config = dict(
    num_attention_heads=2,
    head_dim=32,
    hidden_act='geglu',
    norm_place='pre',
    bias='all',
    learning_rate=0.00486,
    max_grad_norm=1.0,
    schedule='cos',
    batch_tokens=32768,
    max_seq_len=1024,
    train_tokens=264800000,
)
Each number is 50 + 12 x the weight over its row's rms, rounded and kept within 0 to 99. Layers, rows and columns count from 0. The size before them is the row's rms in percent of the matrix's.

# layer 13 MLP gate, 768x96, rms 0.2, rows 68-79, columns 0-95
093:54 51 52 46 63 52 41 50 25 45 42 65 59 41 55 52 52 42 45 53 42 43 44 63 35 52 55 53 53 37 65 42 58 58 49 68 50 43 63 59 53 56 39 57 70 68 19 58 48 47 51 39 56 56 35 61 45 56 53 58 32 44 32 41 52 48 45 51 44 56 52 59 45 43 44 42 31 72 40 58 40 22 63 48 61 73 42 52 43 09 54 49 35 19 74 28
102:48 55 42 43 67 64 51 53 58 58 66 64 53 53 48 29 73 59 25 54 70 46 58 45 40 46 40 56 55 57 59 52 62 48 34 54 57 58 32 64 63 59 40 44 70 28 36 67 53 33 77 45 35 57 72 44 45 35 63 38 57 60 39 59 43 52 34 24 51 38 33 58 41 55 41 54 51 34 45 37 38 48 39 58 36 59 66 61 48 61 46 46 60 42 73 30
104:40 37 52 47 53 57 53 42 78 53 45 63 50 51 53 41 33 53 38 55 63 47 52 48 24 36 32 40 46 49 30 54 65 36 32 47 58 37 68 59 44 39 59 30 57 48 49 30 73 78 64 46 54 60 28 64 54 51 39 59 44 52 45 55 56 77 56 51 49 58 32 64 48 42 47 68 68 53 54 47 64 31 60 62 45 60 45 48 83 58 31 63 50 60 49 51
117:78 23 61 33 54 61 70 57 55 65 54 39 41 46 40 64 50 38 54 51 53 52 70 64 43 53 61 48 40 62 44 35 36 78 43 46 82 67 70 27 38 52 44 56 64 48 67 44 60 61 63 39 43 53 35 42 43 55 52 42 51 67 42 56 55 60 41 55 37 44 48 60 59 51 54 70 58 53 68 52 66 51 61 66 54 46 59 33 65 53 48 58 79 51 46 56
105:45 45 73 63 49 47 46 41 61 47 48 40 42 48 22 59 34 63 37 45 45 39 59 51 45 32 61 73 38 26 59 41 65 44 44 68 74 56 38 53 38 55 35 53 56 44 38 39 64 60 57 42 71 56 61 70 46 29 46 32 46 49 28 41 68 43 47 54 32 42 57 57 67 55 47 72 55 55 48 64 52 46 63 57 38 40 69 53 42 56 61 74 46 50 57 29
101:30 56 54 27 54 57 50 69 50 54 44 52 68 56 60 49 41 63 63 57 36 60 64 46 71 57 63 63 37 41 32 33 38 42 58 68 47 56 55 59 29 23 57 47 59 55 39 61 59 75 53 47 47 66 40 53 45 48 47 25 65 60 54 70 50 38 69 53 45 48 67 45 60 53 58 35 55 36 51 58 35 55 62 42 80 27 66 51 40 43 53 48 50 35 60 39
092:24 45 48 56 40 38 68 41 58 57 32 47 58 49 56 51 37 69 52 33 44 56 46 26 34 50 34 47 41 55 52 58 51 55 58 66 58 30 43 59 47 62 78 79 53 38 67 48 23 52 52 47 44 69 45 51 54 33 68 73 47 39 34 27 63 49 55 47 45 52 42 52 41 24 56 54 58 57 33 55 41 32 42 51 62 58 59 36 41 43 53 56 73 58 42 59
103:44 68 47 46 78 54 66 24 49 46 49 29 49 49 60 47 41 59 38 54 48 42 52 29 59 48 54 56 45 53 48 68 60 44 42 63 45 29 48 41 40 56 52 28 64 45 62 73 44 14 33 39 76 55 47 38 62 55 63 56 33 51 30 50 56 54 44 63 43 37 62 35 64 49 47 55 55 38 48 46 47 63 71 67 37 49 33 59 53 65 53 60 53 57 53 74
084:55 52 54 37 42 45 59 67 35 48 37 46 49 49 52 75 35 53 48 59 31 45 45 44 66 68 45 49 56 37 76 55 68 61 34 61 35 58 47 53 54 46 44 65 53 43 61 46 35 71 67 54 68 50 60 37 36 47 58 67 54 48 29 38 78 40 34 45 50 27 33 68 46 38 29 44 63 49 48 34 36 47 36 51 47 49 63 43 56 48 45 63 17 44 52 34
093:53 65 37 23 39 50 50 47 68 44 47 24 56 64 33 39 52 47 40 84 55 46 44 56 56 62 49 56 21 61 76 58 58 37 45 51 59 39 48 27 26 51 64 36 38 67 52 33 32 55 41 72 44 35 48 46 54 71 42 41 48 41 49 40 26 56 56 51 47 39 53 34 42 46 46 36 57 61 50 46 51 58 41 78 40 45 56 53 48 54 43 51 51 36 44 53
089:54 42 49 69 50 49 13 34 57 44 52 40 67 56 45 70 49 49 44 42 43 29 66 45 49 45 59 65 53 47 53 54 76 39 39 42 51 56 66 67 77 67 27 52 54 53 55 37 44 59 38 30 53 59 60 59 44 54 76 37 40 46 34 37 70 38 63 48 59 52 60 38 61 64 64 47 54 67 30 50 37 58 36 62 42 42 46 43 50 66 47 65 38 53 54 38
100:64 42 63 31 58 58 54 49 53 55 68 47 48 46 65 49 57 83 40 55 48 54 55 39 60 61 58 75 42 68 65 56 52 44 55 32 71 44 38 36 34 68 33 56 40 45 42 50 58 42 44 31 66 40 52 47 67 56 57 70 62 49 41 69 34 52 42 44 39 72 44 60 52 49 63 43 69 44 47 31 58 34 33 64 41 51 58 58 57 37 43 66 59 36 76 34
# layer 13 MLP up, 768x96, rms 0.215, rows 68-78, columns 0-95
072:31 67 37 52 58 49 56 62 60 29 56 44 54 47 50 62 88 45 61 39 51 42 66 51 52 42 63 54 57 58 52 63 28 52 46 47 41 53 52 41 53 29 52 50 42 34 55 45 75 64 47 38 40 48 65 66 57 57 58 28 35 57 40 55 41 52 59 50 33 42 58 52 59 49 47 57 65 35 57 46 56 62 39 37 36 53 59 30 73 81 46 59 66 68 38 74
100:61 71 52 66 48 57 32 61 34 51 32 37 57 65 61 67 76 44 50 38 71 28 43 55 66 59 60 45 59 48 60 59 48 38 55 44 71 47 45 38 46 36 56 46 42 55 40 54 54 39 30 47 61 55 67 41 64 55 64 68 48 66 64 37 54 30 47 73 38 62 40 48 73 55 68 47 71 53 34 55 66 41 41 62 44 71 60 35 41 52 62 48 53 48 52 39
098:44 54 37 49 61 53 71 42 31 42 73 62 45 46 52 45 48 53 52 43 34 60 80 50 52 47 58 49 35 50 41 45 45 53 54 32 68 37 40 68 57 29 51 57 48 57 43 48 47 29 36 55 52 61 46 54 55 76 47 56 69 43 46 30 73 53 40 48 63 68 34 29 57 67 40 60 44 64 49 73 34 52 65 62 32 38 42 46 55 46 77 71 41 51 61 57
116:30 41 26 40 44 60 57 42 52 66 56 56 56 47 53 63 46 64 35 75 51 40 58 55 59 14 42 50 50 63 37 35 56 41 46 56 34 38 56 25 70 66 46 53 38 66 41 39 51 38 57 72 40 37 66 52 51 67 46 48 56 68 48 63 49 39 34 51 39 64 56 30 39 62 59 52 47 35 61 30 72 58 46 67 64 56 49 47 34 39 51 44 38 49 39 57
100:68 41 67 39 58 36 36 48 32 38 42 69 50 57 46 39 60 62 58 48 49 43 59 59 52 50 61 55 59 22 46 58 42 57 49 42 56 64 65 49 48 62 41 44 73 43 49 85 38 47 59 51 36 52 53 56 79 63 56 36 51 53 72 71 52 32 63 35 61 53 49 51 25 35 45 55 46 59 34 37 53 64 50 41 24 73 63 37 61 42 61 51 50 39 51 49
099:55 55 53 50 55 35 44 72 62 46 63 54 45 37 31 66 51 40 69 26 41 51 45 60 40 62 28 65 64 59 74 65 27 37 46 49 55 38 52 55 37 29 60 55 39 44 34 67 54 54 52 43 56 35 52 50 64 48 43 53 47 42 69 43 57 48 64 38 78 56 48 49 24 30 49 56 46 42 61 73 35 70 55 28 46 54 45 58 58 53 48 40 28 56 37 52
093:50 33 26 60 57 52 48 35 49 48 42 51 39 34 62 74 49 62 49 48 57 45 41 48 59 68 34 56 56 53 33 55 43 56 59 46 55 50 26 71 36 65 57 81 56 61 30 30 44 42 52 46 43 67 51 34 43 39 49 56 50 42 37 26 76 62 50 49 30 61 51 75 36 29 53 68 43 43 62 45 59 54 41 44 52 45 58 78 63 53 45 59 46 45 55 58
102:63 49 38 48 41 55 36 46 66 39 66 49 43 46 46 59 58 56 60 51 33 44 43 34 79 30 67 53 40 63 55 41 61 57 31 63 63 51 56 35 50 57 55 46 30 57 49 56 36 49 36 58 55 60 47 67 61 41 82 62 36 61 49 50 64 52 46 46 53 35 42 55 61 57 57 55 29 57 76 41 51 77 62 41 32 53 73 54 36 47 66 47 80 63 56 43
082:52 32 57 54 64 51 41 55 55 37 45 57 46 61 59 32 45 56 61 39 38 45 74 42 59 85 41 63 42 53 44 44 29 60 60 43 67 51 65 59 51 45 59 50 56 63 34 60 64 40 37 43 74 38 44 46 73 40 54 33 58 52 51 59 39 47 60 57 54 32 50 45 23 43 26 54 66 44 40 30 52 57 49 59 54 22 39 40 36 76 50 44 48 47 40 68
093:64 46 51 51 52 46 52 41 63 33 62 54 38 64 42 63 37 28 54 45 49 47 68 51 52 73 52 72 38 57 71 53 62 59 46 44 47 43 44 54 53 21 47 50 43 48 73 78 42 38 52 77 46 58 24 40 40 54 36 58 44 47 41 53 58 60 52 56 58 45 62 53 41 78 66 34 48 56 56 37 52 55 53 77 34 54 45 41 47 39 53 60 32 24 55 40
095:57 47 70 58 47 43 58 41 28 68 42 46 56 42 64 85 44 41 44 49 56 46 55 52 45 41 41 57 49 54 36 62 43 61 56 76 44 58 42 51 48 47 37 39 57 66 85 40 52 50 47 51 39 55 48 71 65 38 48 15 35 60 26 54 56 42 43 51 46 68 47 59 50 48 39 65 70 36 51 21 67 39 54 45 44 51 43 62 66 51 40 42 34 45 61 59
# layer 13 MLP down (transposed), 768x96, rms 0.147, rows 68-78, columns 0-95
097:45 34 42 42 40 63 59 31 47 40 50 77 48 64 38 61 57 31 33 49 48 31 47 48 46 56 52 57 65 63 66 38 35 59 41 74 65 37 59 64 48 26 49 30 57 42 33 48 54 33 72 36 45 50 38 46 42 49 45 34 45 53 28 54 41 51 63 59 55 62 39 40 52 38 52 54 43 49 62 67 31 35 70 54 48 43 53 30 26 41 45 54 29 33 42 41
099:62 47 52 41 58 48 61 58 45 51 35 62 69 53 33 33 41 49 47 39 38 59 40 60 53 65 45 52 59 85 55 46 51 62 68 65 50 60 33 39 63 74 48 50 63 37 57 56 41 43 69 47 33 51 35 43 56 49 44 29 54 71 46 46 45 60 62 34 50 18 49 35 51 54 47 38 64 58 51 57 51 61 37 67 54 71 33 47 39 73 54 51 50 48 24 28
095:59 75 44 55 55 20 59 72 36 51 41 46 85 69 48 37 41 42 51 44 62 46 49 47 76 49 44 66 61 70 37 38 59 51 49 63 50 47 38 35 61 43 82 51 51 49 54 62 54 74 50 42 38 52 68 36 38 81 50 54 39 40 63 60 61 54 39 64 55 46 59 48 38 38 54 53 63 54 55 48 41 46 57 37 52 35 57 50 42 54 39 65 41 50 56 64
107:35 69 60 40 33 77 55 47 35 52 51 56 68 49 44 61 48 53 21 46 55 25 51 52 46 37 32 59 51 53 29 57 54 37 42 71 60 31 39 61 39 64 43 39 41 27 64 64 45 50 53 44 47 62 78 40 61 51 47 47 47 54 49 37 47 38 73 53 43 54 40 38 41 43 75 41 63 69 54 63 49 60 52 47 58 36 73 50 39 36 48 40 57 35 43 39
094:38 57 63 47 75 45 57 47 57 72 46 40 46 62 56 65 52 50 54 31 58 64 30 57 54 32 40 63 65 36 61 58 46 44 44 45 58 48 30 44 68 61 55 46 59 59 57 62 23 50 63 59 60 42 66 44 38 59 53 53 52 45 12 40 46 48 45 55 59 33 24 52 52 51 56 23 43 48 62 30 70 43 48 64 67 62 34 46 58 45 63 40 49 70 50 43
096:51 50 52 25 58 48 46 50 56 26 52 48 56 53 46 58 71 44 40 55 66 35 51 53 66 52 62 34 48 76 48 38 44 61 65 53 29 69 69 41 48 58 53 61 35 45 50 69 51 52 65 45 64 43 35 43 45 52 57 47 47 48 51 36 52 67 51 54 68 41 44 54 48 62 28 52 49 36 49 54 64 48 40 49 35 28 26 64 41 34 93 75 48 57 45 56
099:40 36 57 49 35 42 44 35 57 53 40 49 60 35 56 63 40 52 52 37 53 28 49 46 58 49 66 49 26 56 37 52 36 17 40 50 38 54 32 51 39 37 35 67 65 59 61 48 46 54 33 41 62 48 31 27 58 30 56 61 46 44 47 41 60 58 60 52 47 33 59 67 39 52 46 63 47 37 51 33 45 69 27 41 44 49 50 68 56 49 75 83 45 53 61 47
095:45 38 69 51 39 44 56 53 28 34 64 38 43 37 60 55 50 53 46 55 61 74 42 33 53 60 28 48 48 67 60 35 41 61 44 43 52 35 40 53 39 44 62 60 68 52 53 63 43 27 50 55 72 50 42 54 45 56 58 43 65 48 64 34 45 52 41 43 37 57 63 66 82 71 44 58 56 38 62 54 19 62 51 60 28 55 44 52 69 41 56 48 48 69 64 35
097:56 40 72 50 38 34 64 68 31 52 34 39 43 52 42 69 40 55 46 49 52 59 47 54 51 36 54 34 50 54 74 73 45 30 30 58 39 59 51 30 51 45 43 56 48 61 53 32 42 63 61 67 41 44 54 60 31 49 53 81 65 41 38 48 58 31 50 61 32 55 40 62 64 45 69 59 41 38 63 50 39 55 35 53 54 58 70 48 50 18 38 55 65 53 57 51
094:54 38 32 45 44 48 34 36 42 40 41 31 23 61 55 43 70 32 48 47 44 53 42 35 56 47 44 51 46 27 76 47 64 60 47 55 38 55 59 52 66 48 44 72 53 56 38 68 44 43 40 43 29 44 38 40 34 70 54 27 31 56 73 42 44 45 74 41 44 48 49 34 68 63 62 65 49 33 49 60 49 41 44 72 37 43 43 48 62 40 39 41 51 41 65 45
092:56 48 39 34 46 56 64 56 57 64 45 71 86 61 66 36 43 61 46 49 39 49 40 35 43 42 53 40 52 66 51 40 39 33 54 31 42 65 43 22 44 50 37 66 60 51 53 54 62 32 38 50 47 55 63 51 39 57 26 48 70 47 47 39 58 60 52 33 36 50 33 44 52 49 45 64 36 75 54 78 60 45 37 58 58 58 46 71 57 36 67 58 57 55 38 39